Part of a small language model's weights.
Size: 17 layers, 5 heads of 32, MLP 512 squared ReLU, vocabulary 8192.
Architecture: RMSNorm before each block, learned positions, untied embeddings, normalized queries and keys, capped logits.
Training: a variant of Adam for these matrices, 232M tokens, 3547 steps.
Each number is 500 + 25 x the weight over its row's rms, rounded and kept within 0 to 999. Layers, rows and columns count from 0. Numbers have three digits each. The size before them is the row's rms in percent of the matrix's.

# v: layer 7 attention value, 160x160, rms 0.101, rows 74-123, columns 80-159
# o: layer 7 attention output (transposed), 160x160, rms 0.103, rows 74-122, columns 80-159
# q: layer 7 attention query, 160x160, rms 0.0719, rows 96-127, columns 80-159
# k: layer 7 attention key, 160x160, rms 0.068, rows 96-127, columns 80-159
v74 117:468498532486512528488498537492497514464513485503522489473470486485489506538524502487577466508532473501490501495489486496498469507522482519511541565488512521504488516470454520571499507519510506491491521529515509541514452502556501515528490482
o74 107:519462501537496453503531462544482487498519501486520510540564490494516497455513511517466532507473533504524495507507519508491498493491484495504468455522488520480493517488537510474478498505496481560470488447509454503463565496475503500479525533
v75 158:529522497494496501527502497506528480473460516502515498517516486480485486490442491509500487496474512456491549488516432509495488506488497486510489468486498474553465483489477528456497526516488531501500523499509558515444519521485504521549482497
o75 140:449500517496485506445467494510493514542540473490521499469485496511502498491528478508507491490491471525474462487480521451509495460496488502483514508469542473484536510518505509562521513482510475503527531486520487511493472480507486453505505524
v76 148:452516514489507512503514471518503466543485484498509473512551510481520497473515511514494555509487461496494439501481496521510440481490512519520483478499503500473488524508506529496499521479489512533515507512492488516515503567451496484495485540
o76 137:534506492514505512515469502527467523471531517486481516499510550555492558522499494502532400523505529521519538469538511462497547513514474488480480532516482516533498447491516425523477484542496502471479506487497512488488500447530532504499491435
v77 128:515489532511504490499521417486488568498503466498479487500479479505483522498426497504473470504487507522488501500476523515474488512505475451502509479500505526523506532490444508474501514536484462448529498510514519499498476486489487491505498482
o77 106:447485462488521503471468568499501488501495504497492541510500517455512484519573504506540531481516482495508458510523467477544487477497499517465509490552481460478496457507501472511507507465509551540492490485457534528498533505506491522477508487
v78 150:535512452510511478514506477461506519468513557502482483507486537514513479503505518532475525500484510523496548495507459505506580483502427457525481484507480536524476525503486454514500550483483523521524527488479506470470511486511502487524484498
o78 141:442519522483478522476470522473506490539484466519511473461523490506483501536477482506481473502509478477485458503503523492490453523515512503493484500462513470505515456496522553507526461515503490509467504539557515506528472496466464511493537542
v79 156:508473507506479526533498503513479551549514510510521516518481514534463509475492497514432507445489496539484456524469544492529511501463491518486528493515478516460525477533476492521490521503461456489480459498496469475532544509511491480458506483
o79 144:503504493475506495502508512482524456458452504493463516458515511463498477532504508456551491510515468454493518499522458536485541502527499479505504495527520523516485512482491477456506490514517523488520507510499504502531502514480501527545511493
v80 149:553461497512497509527495491479486532501531501503491515506460539522498512481486504511425485485491534527505475512476544495515546498492444465494511475515486536488537484502464466486483491499478447495496484492506489464498513467514492479472504471
o80 135:462505500480497494499509528462536459500442508512472481455519490459488466536502483480528542487520440462483516515509442520512472511516538509516536494509491487504473505514488507472531490483533560480502490524489485525536500530489459507497545506
v81 150:480501478499507514472507528473482514450522511497478496476481512496495504497565509497511497492514478517529497504487509492512524473516478510496484547512500530471510501484525473566507470476512517539493496509481477509537481467531502494482509491
o81 143:498475512516507465532545479515490484520475519507522498527550484519508522506458505512490532543502539486507506511528509517463470554488518488508482487473493524516491511486500528452462503535500486491460485531535478489495501520473515530483518517
v82 142:484497540498495517479490510483512452472529467499496490485472521465541510497525501473517507569472515436497492492535473501482486512524495466508494424493520472555498487473506507457491452514548472531483496497509549531453474518484512503520481512
o82 132:504480505530513487511489497515477532521506485500522477522525461485510506489501486521497502441494509551495526495497517468515459487471493516506526573506459478511510521506492496519527508460519539467527515476466472509492469475521469467459514487
v83 139:510490519492467530528500563511515469494534513501508509508487483493480480468541487489465502484452487475486477517534449474513490479511543516490509453498488467533498468530497506519494521495520502539466471492495530506474544539505507497483481521
o83 129:527485525501508497482508462472465538493474454502516483465518504468516500484464517490512479480511487503479523470477530521520525512484486510502509511509541488510512545479511502509507485486512496475552525478503474496505450451492473499545483474
v84 144:484521462501510503499490512500530513503478507506515512459473534493507507504467525493515488497482534479500546494478546515499506523460464498518514483504512459496488449501498508442488511513481511527490504497511510511460516486469517527516502461
o84 140:439517500519496492475491493509531449521523502503522485497505435519506496532529467493509513490487493504473501499498480451473471467513492494468504521464484534520513542496501505501530510488515499451545529503515488490538485536539453439489528588
v85 139:513519503514479474479516492513503516446515476499497505491473469488482500472511487492484504474423480462498524510512428506488517468504533436488459467497491483540508510530511511467505511474512515505501497489488535503455533506470509503493481527
o85 141:444475508484519538503466529476487554557480472495508486527515505498528481526499522524513471519521523520498481502502537471539485501486475510472500516523547473497525492468495493533472480502527508491536506514523526502509460472471479518517481471
v86 122:533507490508526496508520432483488508496483489498491481509534543502502503503448502531477513484482516526515502499458513541505483474496448453523459508497492546469510535486484519482488512476463478490547530493493488475498493496470493481520503507
o86 114:438498481477496513498466543496505487530515527497468491487505531540488526552524478504503452540514466484517483508546465451517497498505515509487503495508496490514502433523498446514481485546511537505457487542498508515509541499487520516477527475
v87 130:499485512493500513506471540490496471529513516504517525524488497501533515517528495494498471550553523495509497502522543481503519545506472543500542501503504488472510450464507478501489464520509494536478489503504484507518467479538506490507505474
o87 117:553513521521490470519518458522523461472497499498495484468492477502485499465464469490491551452473478501481515509486482532489479499496527485552505515471465522505464560527489530458539509468473487483499496483477452490482513534528491494483522532
v88 122:481504530486513493507479505498497459531468485501525508487511495485530509544481482488565469558570512507497522481507516511489457571527497537524539543486518493507498489460460531497507483506535501473496518509508492527512445503521492513556508481
o88 118:549500494531487486508510469529497477468558512495479492508481497513507497448509480515474527469462500516520492527487502500519500461483498498524493491500463503464481516523499488481505521501450486532490488460472469507463569495544516483467498525
v89 147:496475540501496456479496521518517482488503450508508544489435475478525522525507490460512435536514526476509511501522521478476520532527542480486514518499515482519535469511494517459501452519559480477471490490513514505487481461518505512487511480
o89 138:519493493519510511523514506479512511491504501496498472523488458473515460466486505507483579476496496516507525522461499517555449491480507526521520499519483483450473553496488492498517516442498532516546464489469472520485522520509461490485475522
v90 120:496490521486502478484484532536515458504487475501516527478483465485526520532501495474571449481548509515492491497513481489478434540531540511489530569490507492509514500486504546501512484492544520441483511512510517536507491499518497523512502486
o90 111:515495506513484487511511466510486520481524497480492502524501488502515487449500500499451573521487505510531533498468523516542519455501501507538497446526508503457477535525493473502483501517465478543518468468511467506463547495503482458512478498
v91 127:507520513496511453521504514484520503464529538506499493489481495494485483490529482518520519493511493498493553499544423494493527472527484497506498540488479515552485510514484482559500554459500552492489522499491500487475512536529501505535497515
o91 120:504506513515465540477476485476472502528474469510518507488517491504488475504457505521470477511499496481484455510469550517508491503509492496513486477478552472494515491470519564480495472519498429540496507490545477495492490462464500522492513518
v92 130:470506499502503486489495471485493533528480477500472498469514537509532511525483518500497480550549530538512519489470598505491507522480459496519509510511516519482514500473447488456493494523503480495516514499496463503530455481477488498526518464
o92 125:489529467526506501532492536516530447460530549521497504528478489505479516517515474525514530491491518487502484527513458499479471521506508514486509489484429503492481463514509496492520535490475554491473492502487519513518539532575513491454505555
v93 136:532518471513538447486520454501523529480481529504484498502501505494506489516453514530500520455476522512496558499487508520486527469473472445512471528497487522496478519536540498490504555491475522485539550486502492460463540487471507516497505502
o93 130:418521472475488558480457537465515502543495495479492502500481493532492500539517500491477461543523466483503456503501494464520486495524507509482487481491535486496512459497506492537501460513506489524494486541514536511537501516470474490513505519
v94 140:503471542499506492477492520499484435507522458493474515531499516499530512512548484482496484557531507502524458509535518470509534491530537528472485488499506505478547497490550467482495436516538462519490477489513489491517468489521500474456514527
o94 129:577501501496511489549527486487513531493486507521493489515479501475484507474460508490476548474500492503503552497479493549507473534471524515549535542505462494500466534534476515514502507451497543479491473522443487498474508500508511530489491458
v95 128:525484470508531464493491453504469507549458505501493517527522505526508507516442487511502482486560525549519525499472565512497532513478494507491485552507497514453525498515525473475502503510468485446530504490504462457515506457501490497477532493
o95 125:493524462466486522505509529475550464485507525501458525493427503499485484521521498478482534514498462465499475519489451514510505486514527497503511489499497504479479492527463507496494497494483500512483475551483533493515541548497526515511507506
q96 095:451504506462511483494484504507533511543473518491465497546492479462524480500513463526490511515529460517515511457495490512483501493491501531508526505481471485474475497518498508502501502511514492491544514519450503491515507541540471465405463511
k96 094:428516506474520502486485508524521505519497501498479468516487473480546474508488471512509500510518458510532509501500507485463501487473525511506533498469481454477491490512501487494499528509494480497540503545487515493528501536555462437431448533
q97 062:529558526451487500479463515463527477501508493554476447430509491495487499488476497516492468535459528518498496478480482497549526473490502493544467486482543511531492526512470501482501485527517524479527458469525498520500504503477485532464534455
k97 095:501538511532506511541469514534518495491519477483522458419505481465498513496474511531505497530514524503544476528450500535513507529493523516498458509420518511517500491544446472518482493513505521460490483540505486522489492507500583514480489458
q98 097:513488459478490547493507456499504511476514497529483523490478535475525510473480511489479472502488456498519471507489485525448514506492556514566492487489502479494464466515491472490489496497493472513549453535484465522503487533531498406512482540
k98 099:538509458518542518525511466512512508503523483490485483486487523493513501469526493496502441513486498544519471566484494506483508522487514513551515493477502458481482489520461437491505487520493509504513464543496473553513476527489521456510463544
q99 102:520511466472487529489506518462506491466502472499480514460504547457448538486489511508516474491503484486511480519474478496532539509543493472537495468537498493508501478506469488500498473517519533514520468468493481552465502520484533532491493441
k99 102:526516487465496507501478512459505477482474497486504527449514544453457527491488505535514470487488460497488474512475486512540522517540485470539483450534517511482496473523478504516478466513517538516508480463468485542497516533476525540484511442
q100 084:489450504519484508496513512464482507479463518464510542510496502530491480502520519531516494512542464479544498543515532532503515537506467473528482524508515484476527482481520462519500490531514446468488496533545484467500496470501500493520469488
k100 100:515464484462483487462536505448483500484479522545488517537498508545497494504507495482515477493500459473499523517530508477507484496516500474535493495582515484487501488468544491504482490500512446517526486467541490462487500496488419470510483515
q101 085:498517519510536497536453516518490476501511513529483483482460489536542468501513497447502474512471535542480481530515478487511465470462523499490505513461524520506481510503490519484514518470493523506474498511531518516496514449481504544501534553
k101 106:491519517565532503554465521542479486492520484484503486464475474508523479486496534481491500525520544526530466541496497525510479503475509511471487534414486500520512487514444503508520505497478518492457489553516511527479488473493583535521498520
q102 084:505478497533511498506488481493508492475494534526481538506462494518539498503541487462527457507500452505474480519560501560444504522476498517542522561457503483497490476471496482501490532481501459467512500549521503487522463464525498427483493561
k102 098:513520486550528493557517463530489501484523509494487497477475489529523469507486520473500442510505511532519477581519508527470488525481514534520514534453487466513494477489473450508509520514522503492496488558528497531505452493496537441515479560
q103 102:488494514519503507496514487525486492499544462492518493493484505515486504473499532493494559489474537488500483469478480475565476478477513498469489497484499549498518541552503502518518477476461539501458500501481513478489535460464508518573530503
k103 104:474465522514493509459490501470493492495508482515523526530489506515487503479534515488488556500494506472490483428486499498529513474499507486470491505510518541499525525517531514520521490470485512504483503488467506460503536478481484508557542497
q104 117:503474523538455477467462511508472479509487510516509508504556492510513517542492489498529532495526521499509507506490504517503519476521457509456487470496500479498487479470528496457487505563462458544487542466538464493476533503502531523476537509
k104 111:521448519551459484483456516521472485525493522517525507482546492492513528525488487482530527479518491513521483519487496551487507497531446498468492484471495484496473461465515492460504504539477469528496543490518474496472529498509539501487537517
q105 121:521494517505436488489513478481526540509492512494518466483583492489470533535476494533480540486499500470488548469506527521491521524522496505500468484505513492504515517470545498498482497540512477470501512469520473492523475524494502458482527445
k105 111:524500501503442498481526466484534523512498529502510470479563500496477544544469481535511533494493492466476547478501516525478515535510500512507469508491519490491488524468547494500489494513529464462511531482512483484513471515504501442477519450
q106 120:444490519473503452432494496516501483492461468496509497488522468412496503481482496494539536472510447500524476463500504530517512497504479501494526492485483465516509510512469501486499510527529522492541528504475497486507504505499488441458498477
k106 113:441482496472492457442514492489490474472469497511486484478535474411502500493481491479507514484498442507537481479493491539518504509511489510500527490479488467492495489495505485505512510527541529485556537512488494466512508505486472417475519483
q107 097:482478464502488509494548482472497549487514520510527497485499519504481496477501505528451504509493477469506519506505519496503479499505515483525488504514509498481523478532532453533532467492504502483488479530510480458508464494489472448562480509
k107 100:486493455477492506477553486459521521481505512533531499510494524544506512503521482509472500513488491465470533516503503469502491483504550482524501484577526509501499504522540467510494488468492491507504490485540477472505483512479427445561492496
q108 114:508468483530505512522492473508509511461501510522511551496495530485512521498503501432490489468476486481469461477536501549450472496477517490496501520463509512521490483474504497500513522455474510485480501540488493479523489466507536467570549561
k108 121:518498467558525520537523453528488516482505505485505540490480519507506500487509518468480469501496520510482467516528502534451491525482498521489502531445480493522490479488475480495540500487493516486469504566489496514505464473483581477573506555
q109 090:505469529547497529514482502514488483513537484505507501524449483589513503495520545505505512522486530509535466516508502495528488509446500503518457543462519527488514515510505486534481509501472456485477462514528504491484546465501519501527506511
k109 086:526459517512500538514500515486508499507513494524485526550458488576499472483542542486499481517500499501538478504505516474511483491475509503522476524511516517470534524475526496536497494499492451488481456489527500480490523463494477512503492530
q110 112:466517491429535523480492541516518490515453495498487527500503535427491492482459465544509471509519492500499465442484494491481496502498476482491506480530486497520494475492452516474510488489492522519511505500441516481501508555526505557482471473
k110 105:445493477435525502487484542510515494502445494494494529504505526424486509495486463547514474503540485491494482441485492493484505519499482472484506476523485488509482459498452520465520487516503526505528497511437509490514513538517515551473473484
q111 094:513529526518495481492491505500452458473535500507534485467462470550488498476530543512504504528463532504504493527482506479525511479501511491522497520484502539519524528533492509532502489496528480491497482461558518529477510461497494522489511484
k111 091:542502515470487493509500499478481469482557493521524498492480450513496478482529530478494501526482514490504499531462504514529487462504523507533471528518530570494526529501513533540472493482498508477495492459552491491478534473516441523498504507
q112 104:478537454406535493472533502492498498479460502492487503484509523435489482485491480531508449503490480500485492517485506484489511501530496491538539478553485477515495485511457513485506475497541541501530504482503516531502468525491454514481455480
k112 091:477534471415530458464511509482489477484502484496517470461510509425473518491468477513507474504508497505484494510478502481516493501519510487503520471559497488512485476536461513480490498505524553527526487463500523500493478536495468531483468460
q113 103:490536490528515468505500478514521508533528524508488492529496471516519516539540464484494519477511493499447552483519494470478496461531506556437564529523447496505483491506530521497509539462488536518490543480467519515518474509516478481457515511
k113 098:482531518543501494548497480554502516535560507487481499511508485512531499560502481492499549477501504508474539486507504496483512467508510535440549507488463488498497485506515512496504561488492556500498560494459539524525495514553497487479515508
q114 092:459494507436499504505484545497513518525473513506483440482500486469517483472478458543485513530507484545508494524502475488530458528470534483563489472489517466437490524536460503500490477530527496503518471515496491513509484528502469480431452472
k114 099:443525508475523485518492534488502499503497518484500423444509476465517478490471478551485516543518489526536504538500484510551470523475544489539477504438524455464499511535454476500503477513515492489490467540515490517503480516490517477457457469
q115 090:553530533508471524542509511488543514518489504483477493489523488537473517540488525526510472511505520475473535467507513502494539544511499504511466548504529549533516520450516538511475516476535489421492499472503537500509472501507507544474510417
k115 087:537533535485481527536492506497544514494474516492473513502511515532459507540472519545521479485509493452459531443517537501461527551490501503500471548509515534532523537459507526521470527480540477429503493478497534497531454510530497529459507449
q116 066:509532489497500482442567473503468500518494505495527492499529518543482494532499501531507483486497542466496536498517526461484510504509461501453495513555470503549544485480528486473523506504483475496487515460543522445497472511481466506558507482
k116 082:532472482471475478447530494480502507503498479530506514537523516539474518522522496508500496484504528472469537448487506465476508475516490488462514479597503519520499510476540509478485513499497493511521515425518511458481509505498421528525519483
q117 118:483489498542501465511502491472516527518504485486481454529502467529491503531522521483511530468505468523539532549536506503542504497490494514491508507494486451464502517494532471530487528538527509494511493512521499519504503488464505452448514484
k117 114:493499514522477495482527490486523501513508490508446463535508483538504492528499525492493527487483472500540536525538497467556479486502510507489501493495475463459522528487550506528477523517510492503514503478514515504500511485477481458446502454
q118 108:511477521508476546536453531505507493501508515478515530485494514483502507477493472535480537534514501481502488464452502527484509522526505490513458483475535539479500503510503519516482467494459460512477499510446469507519540516529531552499495501
k118 106:500477520495482538533450503487494501506506542485529545501475511489515487481470477515498503519521466497496494491521513530477506507482502479556458502474529522480497482509509499512510462499493440501482494533466461504533514503549523510482486543
q119 112:480488485491486518533478548461524526500441551506484504487539524475484502540469475520495483484536459472473523512535520529468491533510510482510489510517523477485494452442519526489504508498532508482485503511517498504523458518513511528439501459
k119 107:487509487506489502554500523484500509488466547503484499465522532499497512547452487533502476503534461484481514547547514529464481551500506477515483527488488453489487437465482506476493510498522498486488496531527497523508433511507561511466481472
q120 092:450481508521452492455492537498477485499466506512506522499518513482460531532483537518549521468535477464500481489513493506503510491489476481478499513498473493501519464482491518482504509514528500498509524459548523479464496500517526494459515434
k120 097:471443489471474484476509532446486484475449517542490529519538518499486511542534513500517491482504431477483474492502506541493508501533490476494512517548503492477502462438528523481495516498526523478508508476541517484495507494494457498471513476
q121 115:479521545474534485471490504519493457500465472494487503499472461491519455480492534489537486513499495521524472471507509513512514507459487501504504535462506512532508527499461518493499522498539501457536490522502550460504513483504469492479486501
k121 112:471505526484533471474500514525508485478477455504472476513480451476502468467497529466515470498511506503558472473482497516492515518475498525486512530468491494540508523492471491513494519506529496463547487537509522466498497487488487475481489509
q122 121:548477530556490504512491510480485477493506482502469486498494491584507495518509548454541484498506516528530491577518493505542511511478484494513478511484525486487501513471509479482474518544501466498495468497576495508474510455461515505504515502
k122 110:558491547567495500507483516503483484502482489507462480498489484563498494499505554474520480501492523518543482551503494503549500522510473506497482509487510497496521514473497481513475505523505461506484470486541507516457512468449536532499521488
q123 098:556517511514489506509518483477501507503526488500493457457521509538491528495491481499495525481474523507460513523518475494535496536513514497525478488502520477476514544499497490497480497510458482513485479499499475515515473484466503482552525468
k123 105:544525527544485504537506471493496515515540495468495474456512512504478506503462512529488528513496539518496528490503490514546504527504507510500456497454520499495507524517484473516503479506519505487473497504457489526508488492459566516513533460
q124 094:521503463469521481474568463530483505495503495480521510535507515501495499492522494497499455511490546498484504522499523470447487496515478511504545488558461480513504485497487494488491491489505493524506509466534515504484471527501475491540441534
k124 107:532521485429515476454541492503478498510503495498519497533505504501490508499523475497497488486470544510446522495483500448492507470512474508495541466595493515511491527492523533481494490502501500541513513425519523491473510507493415531526494512
q125 118:473471513544539481509485508518475463473492491484492567513471493494525485489521514437538506473518469505491464492509503522500487468498484491451549526485472509514496489501485511508520523464501545512489532534471521486495528453503517512527525551
k125 111:461475504523541490484490495510452482483486499518484567537458503489512483483523520433502490473497469499509459482529477512494502475518480508466549509495471503522507460480492518492525528475477535522500531522463528482500510458498497505538521560
q126 109:490491498479528514516503538517486500531469509498484469529505517539524468509477492506498464524517552532499497549513502463484463507467490506496496484524503475473489481478497508460489494517483473541483485503549516479484494519491493541509463525
k126 099:497502516488517489503497565526478502534474504493488456529505497536517495514502491513503491511522564517495511517500490464517490498485472474471501488529494474500499498479470527448500485517481470534480481481534530502464513489477507581494481501
q127 099:482536494484520525532532519500525507504474511475484509530466496506470485505492538515496472492513488473475516485517515480460508538483531514514511568510481534511514493478490555519502513439568520442506478507502566490514452516531487509455452448
k127 119:496517504426509506518536508468515502489479502505456506555485514530478477525514518509500472487495482465454530471527526474475512506481512492520520536570492508502519521464522555511478523460539511464525486483515552498524472503517433518467476485
v96 109:542504508517524529478504525474524482469487527496474526517544515509526482537483491507514482568500498439482522504461486525483493426531476516476500464506499507493469484487462492465496549551506536506516504491521541476483517512527500533540477482
o96 113:443478495495504487530511456480504525497551507478513513507528492524485503485491507519470506494477472505475455452551496478538482530454515472509459490467541483480516518515503504556450492485476468494455488497494464495538492446473519454492514513
v97 127:516488542507503483518508458487492493520505504492485513502517491516485501492543481483446498541499527432486493508443486504495519495505511511478446465511476493457503460507510486464495474497482471530509476514505505482504540498487500479497503530
o97 123:465491472500520483510518533483515509469479526505481509455522514506498481478440512537535484491529460523483477505520480494566481522504535458529504512498547490508474517504446513539466523476523558468497503488503493518519459509499493514489498437
v98 114:492494552482506470501499501526510485505529472503480488489506528489507521492490524459478494537491539455506474505447487489486451495500523529479431508492506487524459462501503488480494449504477465500512499525518525505491483504481497500538509521
o98 115:489493459517520452519509521500506546490492514514529469516515480507491497505509520552494481484517466522504513508523498493572495486536532497507544499498500496474489479534480516547463551496534560501514493475491451536481484511492479468421502451
v99 116:491492527510533456505509508508508459506465472501502498534520517511508486518486489500535517507557534483495521517489480502498482504480521548494480517499480492505482492519554523500498493492539534511513494503501528503511534463510513486489526540
o99 112:475492471471505554508489518495470505472517515514530491436487510528512497480474532531470495540467500470482469520475514470543472482525545470531476489498555531514522502507460493537499493502501515489498476513524475519505502484465474494523488470
v100 114:513498494523502489503500421498487457487492521498529538484506499507483490482511494515466496506493465463511469489478532497522547473537485435491518497518504505480573517517487510488506491414482454532492479474467478500499515498492508507499520514
o100 114:510489554497472517506515554461529489512488522497469461467498500488515485519453488488537524481502509521513536524505488519475485562446490494519469488459505497521481503450495483484490517533508491440518476518522540497535488532500512490499511447
v101 125:481487516492499491523515493529501469505471482514502489514491550509519485494462504493548544468533466546527474494500483476519502485487490499535512559496508508528515525529477526540478479483535508506494493494489527520504488491514501497496506532
o101 137:553479523523464516507493533505467502480509503498545475464503485499519505514512513445472505526461536458494557566460530513463482498528515500493493482503500547493523488473548486490526486522519517498504494518556498504472536484462496504530523482
v102 122:458486492482484504521499478534491506501534501509517498472481516484480516447457517493466529459409476513525449489521505469517440503478519487500493526501505469491509506506491532542494476466447455502487477507487487531504485532471493508504513503
o102 116:558499516532470470478499516502506508508487486488492481509513469508510512531539488477535492498543510501518576530503502508468555484536465517495516498487469537513514472484521466452494517542545493488544515488505515491476507509517526480467490463
v103 117:482495506486462518474513500527482552480492477511502495485480485466493525497508499484462500474456475532536508489539528489499486522511512429526487527479506517516534506477456509496502501490502485465493496503494481518488444513493482498517492463
o103 116:570465521548505493519490505512506471537504485486496495559491504501517513521516479465532495487523516517525521520497483513466515483489469538458532502517446473485502486508523467458524507519488491547514509508465481498467539515502533551479481539
v104 114:489508522510532467512511542495542537516459523495520507534484442478494504510516461532505483523527501496490571503557523527471502504533485516501536502495476514516533483501490491503510545505517564479485536512506480468500494511501498503511491476
o104 114:485497490495496560480473469473486479492543488516506508463490540516487496468501495489508500527496482488516428491462478473518495491468516475517500474517559471506505517527484496497494463481453430542509479485506470534496492473510492511503505560
v105 112:477518456508518462467486472503491502417464487490556524503496503498494507490455516513546493455477496462518558499518511497501530491495553466497490504509520506509521503498517502467511540467474487519500512471479501504488486452477511515499527511
o105 118:510530562464508543494503515512513503579558475479511455517472518492508503497507496504498490499486533524489486504487495472454474513459479526508486497449469509499507468486487472514521493519507455468506490530492521488518512539511517473489473509
v106 135:509483532494474479489509499496483516508534483501485472496496501498504511521568510458515495532518490499469493495487461493469498482492549492482445508495482524511458507508475470503505462511513488478508490518505503502507519488511481481485494520
o106 135:507501454509513491520523511519487520481462489496510540568509515463449478496474553545509499493527521514523488483505523539531499515543485485496524505550507461449495488485482549494499515485533560541497517465500503510459475535487513565487459486
v107 112:536519450513517529501472480453482484485513531481509528489495511531487484499512511509517465478494496501483472499484497502523573476503482504498546452524523511450520519491507483497505501505462449549492500469491485484512517481508501502450500512
o107 118:461555553453496466468528501511521495514486509506465512487505504470470503488498473490509547488497510508487519471511496519453495567461472508510477518478466504518479508471517515504516499472513506450476510519499567457537485520532510475528520491
v108 124:544476504512528534481503512458503474524504474496488486539528519500518474522542501501565521539539496458461479507480495515505529465476477516498483458505502490470447506514498481471491498551527512546519501490512525485483553461510510494461481514
o108 123:447496471487508515539527488517517502470496518473499522490507484529500499499483526513473473499468514514470477467542533479503488536512516492499489544504518504505507524479499526543507489442501543439468501510516503508535465495480488503573501496
v109 107:515503520508473527512535510486519531523447485496492466538504519509514495532518484508527515535541458547494532506489458513501555499511512495531516483487493544541511512506449490477488526560551524496493517497529530486492490497526493480497471507
o109 106:510490511499523509529487498518488507482537495500535548516513542480506508474502532450497478495459528477477467484470525499480471487491493468469515516529508499472502507488526528542508463455491521518463522522509491523479513460475505569550522545
v110 115:473502507505528456497491532501519489511476508502535486531471491488511486532514488531578510498565486529484541499548514507484518503516489513515540546496489520552519525520527487532511518461542562488496543493482489498503500486514510493488516515
o110 108:507504490479479587489477494492468486496515481512530476472474511493501489490486529502457511531460532474527465506444521497488478508489520498509484463516531495508503493494490513487529455518468460532503460494528501518486510503485467507527510530
v111 116:484494530507494511506523491512505493547464475500487491513535522510494493496462493520473533493475501453487471525473527518523471483450508539486482469503487460448474496520526533473491517558499502549508462498533515503505529501481515513483493515
o111 114:505503480504521492525481502506525511479528523484497532465489491554529508499519515485510441506498497492462500481521488453507528476510500477512470533480545550553530521498490463545470491471507520438496519499490503514531494468481509476549495467
v112 103:496474524510527495516502469487522471527513508496515471512515546520518481515452504547551553522466504466460466502503531506506451470458509537476490455517491483470450527522521512515497526539469470538537487491505531475518551490487515515489510538
o112 101:458552465472508526503491504500496523469524494483508514466518474500484510502515543513482439500514493483483487484522525472492537507521486484530460514479532536535531466483479496524488474502535540459495498468510527534534465495468514444519486438
v113 121:494489526496526458520513461512520475523494515510527498504490490500493488480494481501521535482538462463486491492494461496502507462512496494501519554505481497529518511541482519550498511435509553512497514497468503504504530534501513490510509531
o113 119:510487492520448555499481538464480501480486493476522481445504494512516467519459518494502495539483525492508504546468539505518477514506519474527467462495557519500496504455505505481483467542523459487515469469580504516496485493479474503513507457
v114 118:486509445498456522476497468483460555479496493500502489496494470516480499483506503525479495494484520526516522507511494495521580547484520483509495466498508511487514503475526492468504516534512497487505508478504499502487483484500498477492507462
o114 117:508503518487537502503511497545530476538493496481474524536480521463547513516467489472511487471503493512468470480506493509453473470485483522464512547493446481521488481501460506488530511476480495506479526547436524474520514514514516544531494546
v115 123:477480541512496492516532486512522521574480477507508470511500465468474509489503478537450534511471463482479465507540562533509473490472481499494535484491477466465519521526503524505502517508469508515503485505521461493515521536469512497481492495
o115 121:527507474526498543522455510467537477483498514492475540477479490553521498515526509479548434500520503497511494491495490471497564486511465489509493515511545524561516512477498479479480483480508481472524497462499515542501486477505506526539503485
v116 125:508512506512504498470508491502496519495476483500505514483519483462463528517511504489461480490468456439499497488506557526496491473502513447486496507496500474456503511494475518488509493489452473515497483508509448503517491505476503521491489483
o116 118:523500517524503485533500513476547481539518518477473526550475486571485482500540477507547478489521527550526503499538469482484541528474448507500485507494508499512511521490530463489482531493505475485504488471489522506496501533508533522494468508
v117 122:566513477512498574505504478455505461509502505498482510481507532518510483512505513494533492534545486519480470492446450522515560496519466487515538458503525519521498505485456496500495499506510504490497524482511535491494509495513507499508479489
o117 122:436502519467494452505522505495504517478482520489502509531540483468515488517499488480485522478458504503480515488537530512498475499483496495487501518500473502480483522487539539517493507487504527486461507522538514493529511469502454498531547513
v118 116:506493447507465538523507509486497527520483502499500491517473476529501463463523481552479518484492482582495496510530517501522585520487462492530553451510503516489546525514508478474493537531516513511482501465501500478485518505505503483464485490
o118 118:508511526479507532486486474499516475497487490507468520466498523448535513514485489433510492486485504472465491472464497522446502505487490506470514523511488501529488506466498515481531450461479498462497539552489538478524493471526498530581546529
v119 111:519501509481466523478516525502491523472520485507467504477512506480492521505522511433474475511510480489506494492451438501491516479509529490494458542488506505525469475494429495499494475519501503477492506526517506513490481523524485505524463487
o119 118:526464488550506427534533494503507519511480507484512524593527486519493471500506510516511511504498514532503507497532510523538481498525488497467534499526480481435490517502537525504461535483522512539475514487510464488456516494486508545472502515
v120 109:490541521508518469519497459501504515500442503495536516487473442500465527494485466521478493463547506481499558501520479523500512539512524492498550513498478503510558496500523530540519516442503540480472503504487464494533501488483518477502530506
o120 108:492509504467500542468468533473487475511503510510497515458478551495522470475489469489542494523489498496505469539453483476501487465472502466552470479500532516523490521502480481468504493524489433511522492486545508516504516505516459530497468503
v121 117:480498460498507529473499544507502492524477452504495478513520522493495485505465512516557535480489506507491487514517507505522499515433504540504500485487507461483453517507539527477496517549521523504512501498524516522496509470502516513478499477
o121 116:502506495485508522518498462533515506500529505484503518521467469541530511522547509495460460509467516493473509483523527475459523458537490518474498536492492544537543507501506483513522502474491492464493507530475500491516511482490491482565495541
v122 121:527501505524546488472497493480500434468470474493517519515540539500518500569501508486592496513554480454490532498477505514487499457504509499485482521507510495495474523505490505502501482483500481535519489492495507494515518428524516517487511543
o122 123:472506516470490526533536525497481508506531513494522487501486491533455485470500527542459510504454540502505479520518520487498483546480502485531448483483526525482520510481526511534508518500517510463470458502535510504510516539452508495500472470
v123 131:555501467505549533485479495464504446463509505499482530507514530505535469525498504483592492516574508511509505484487484499499524468531447491521525516507531514534499516489477501524487498484531526498514522483478527495482492461535496511510497500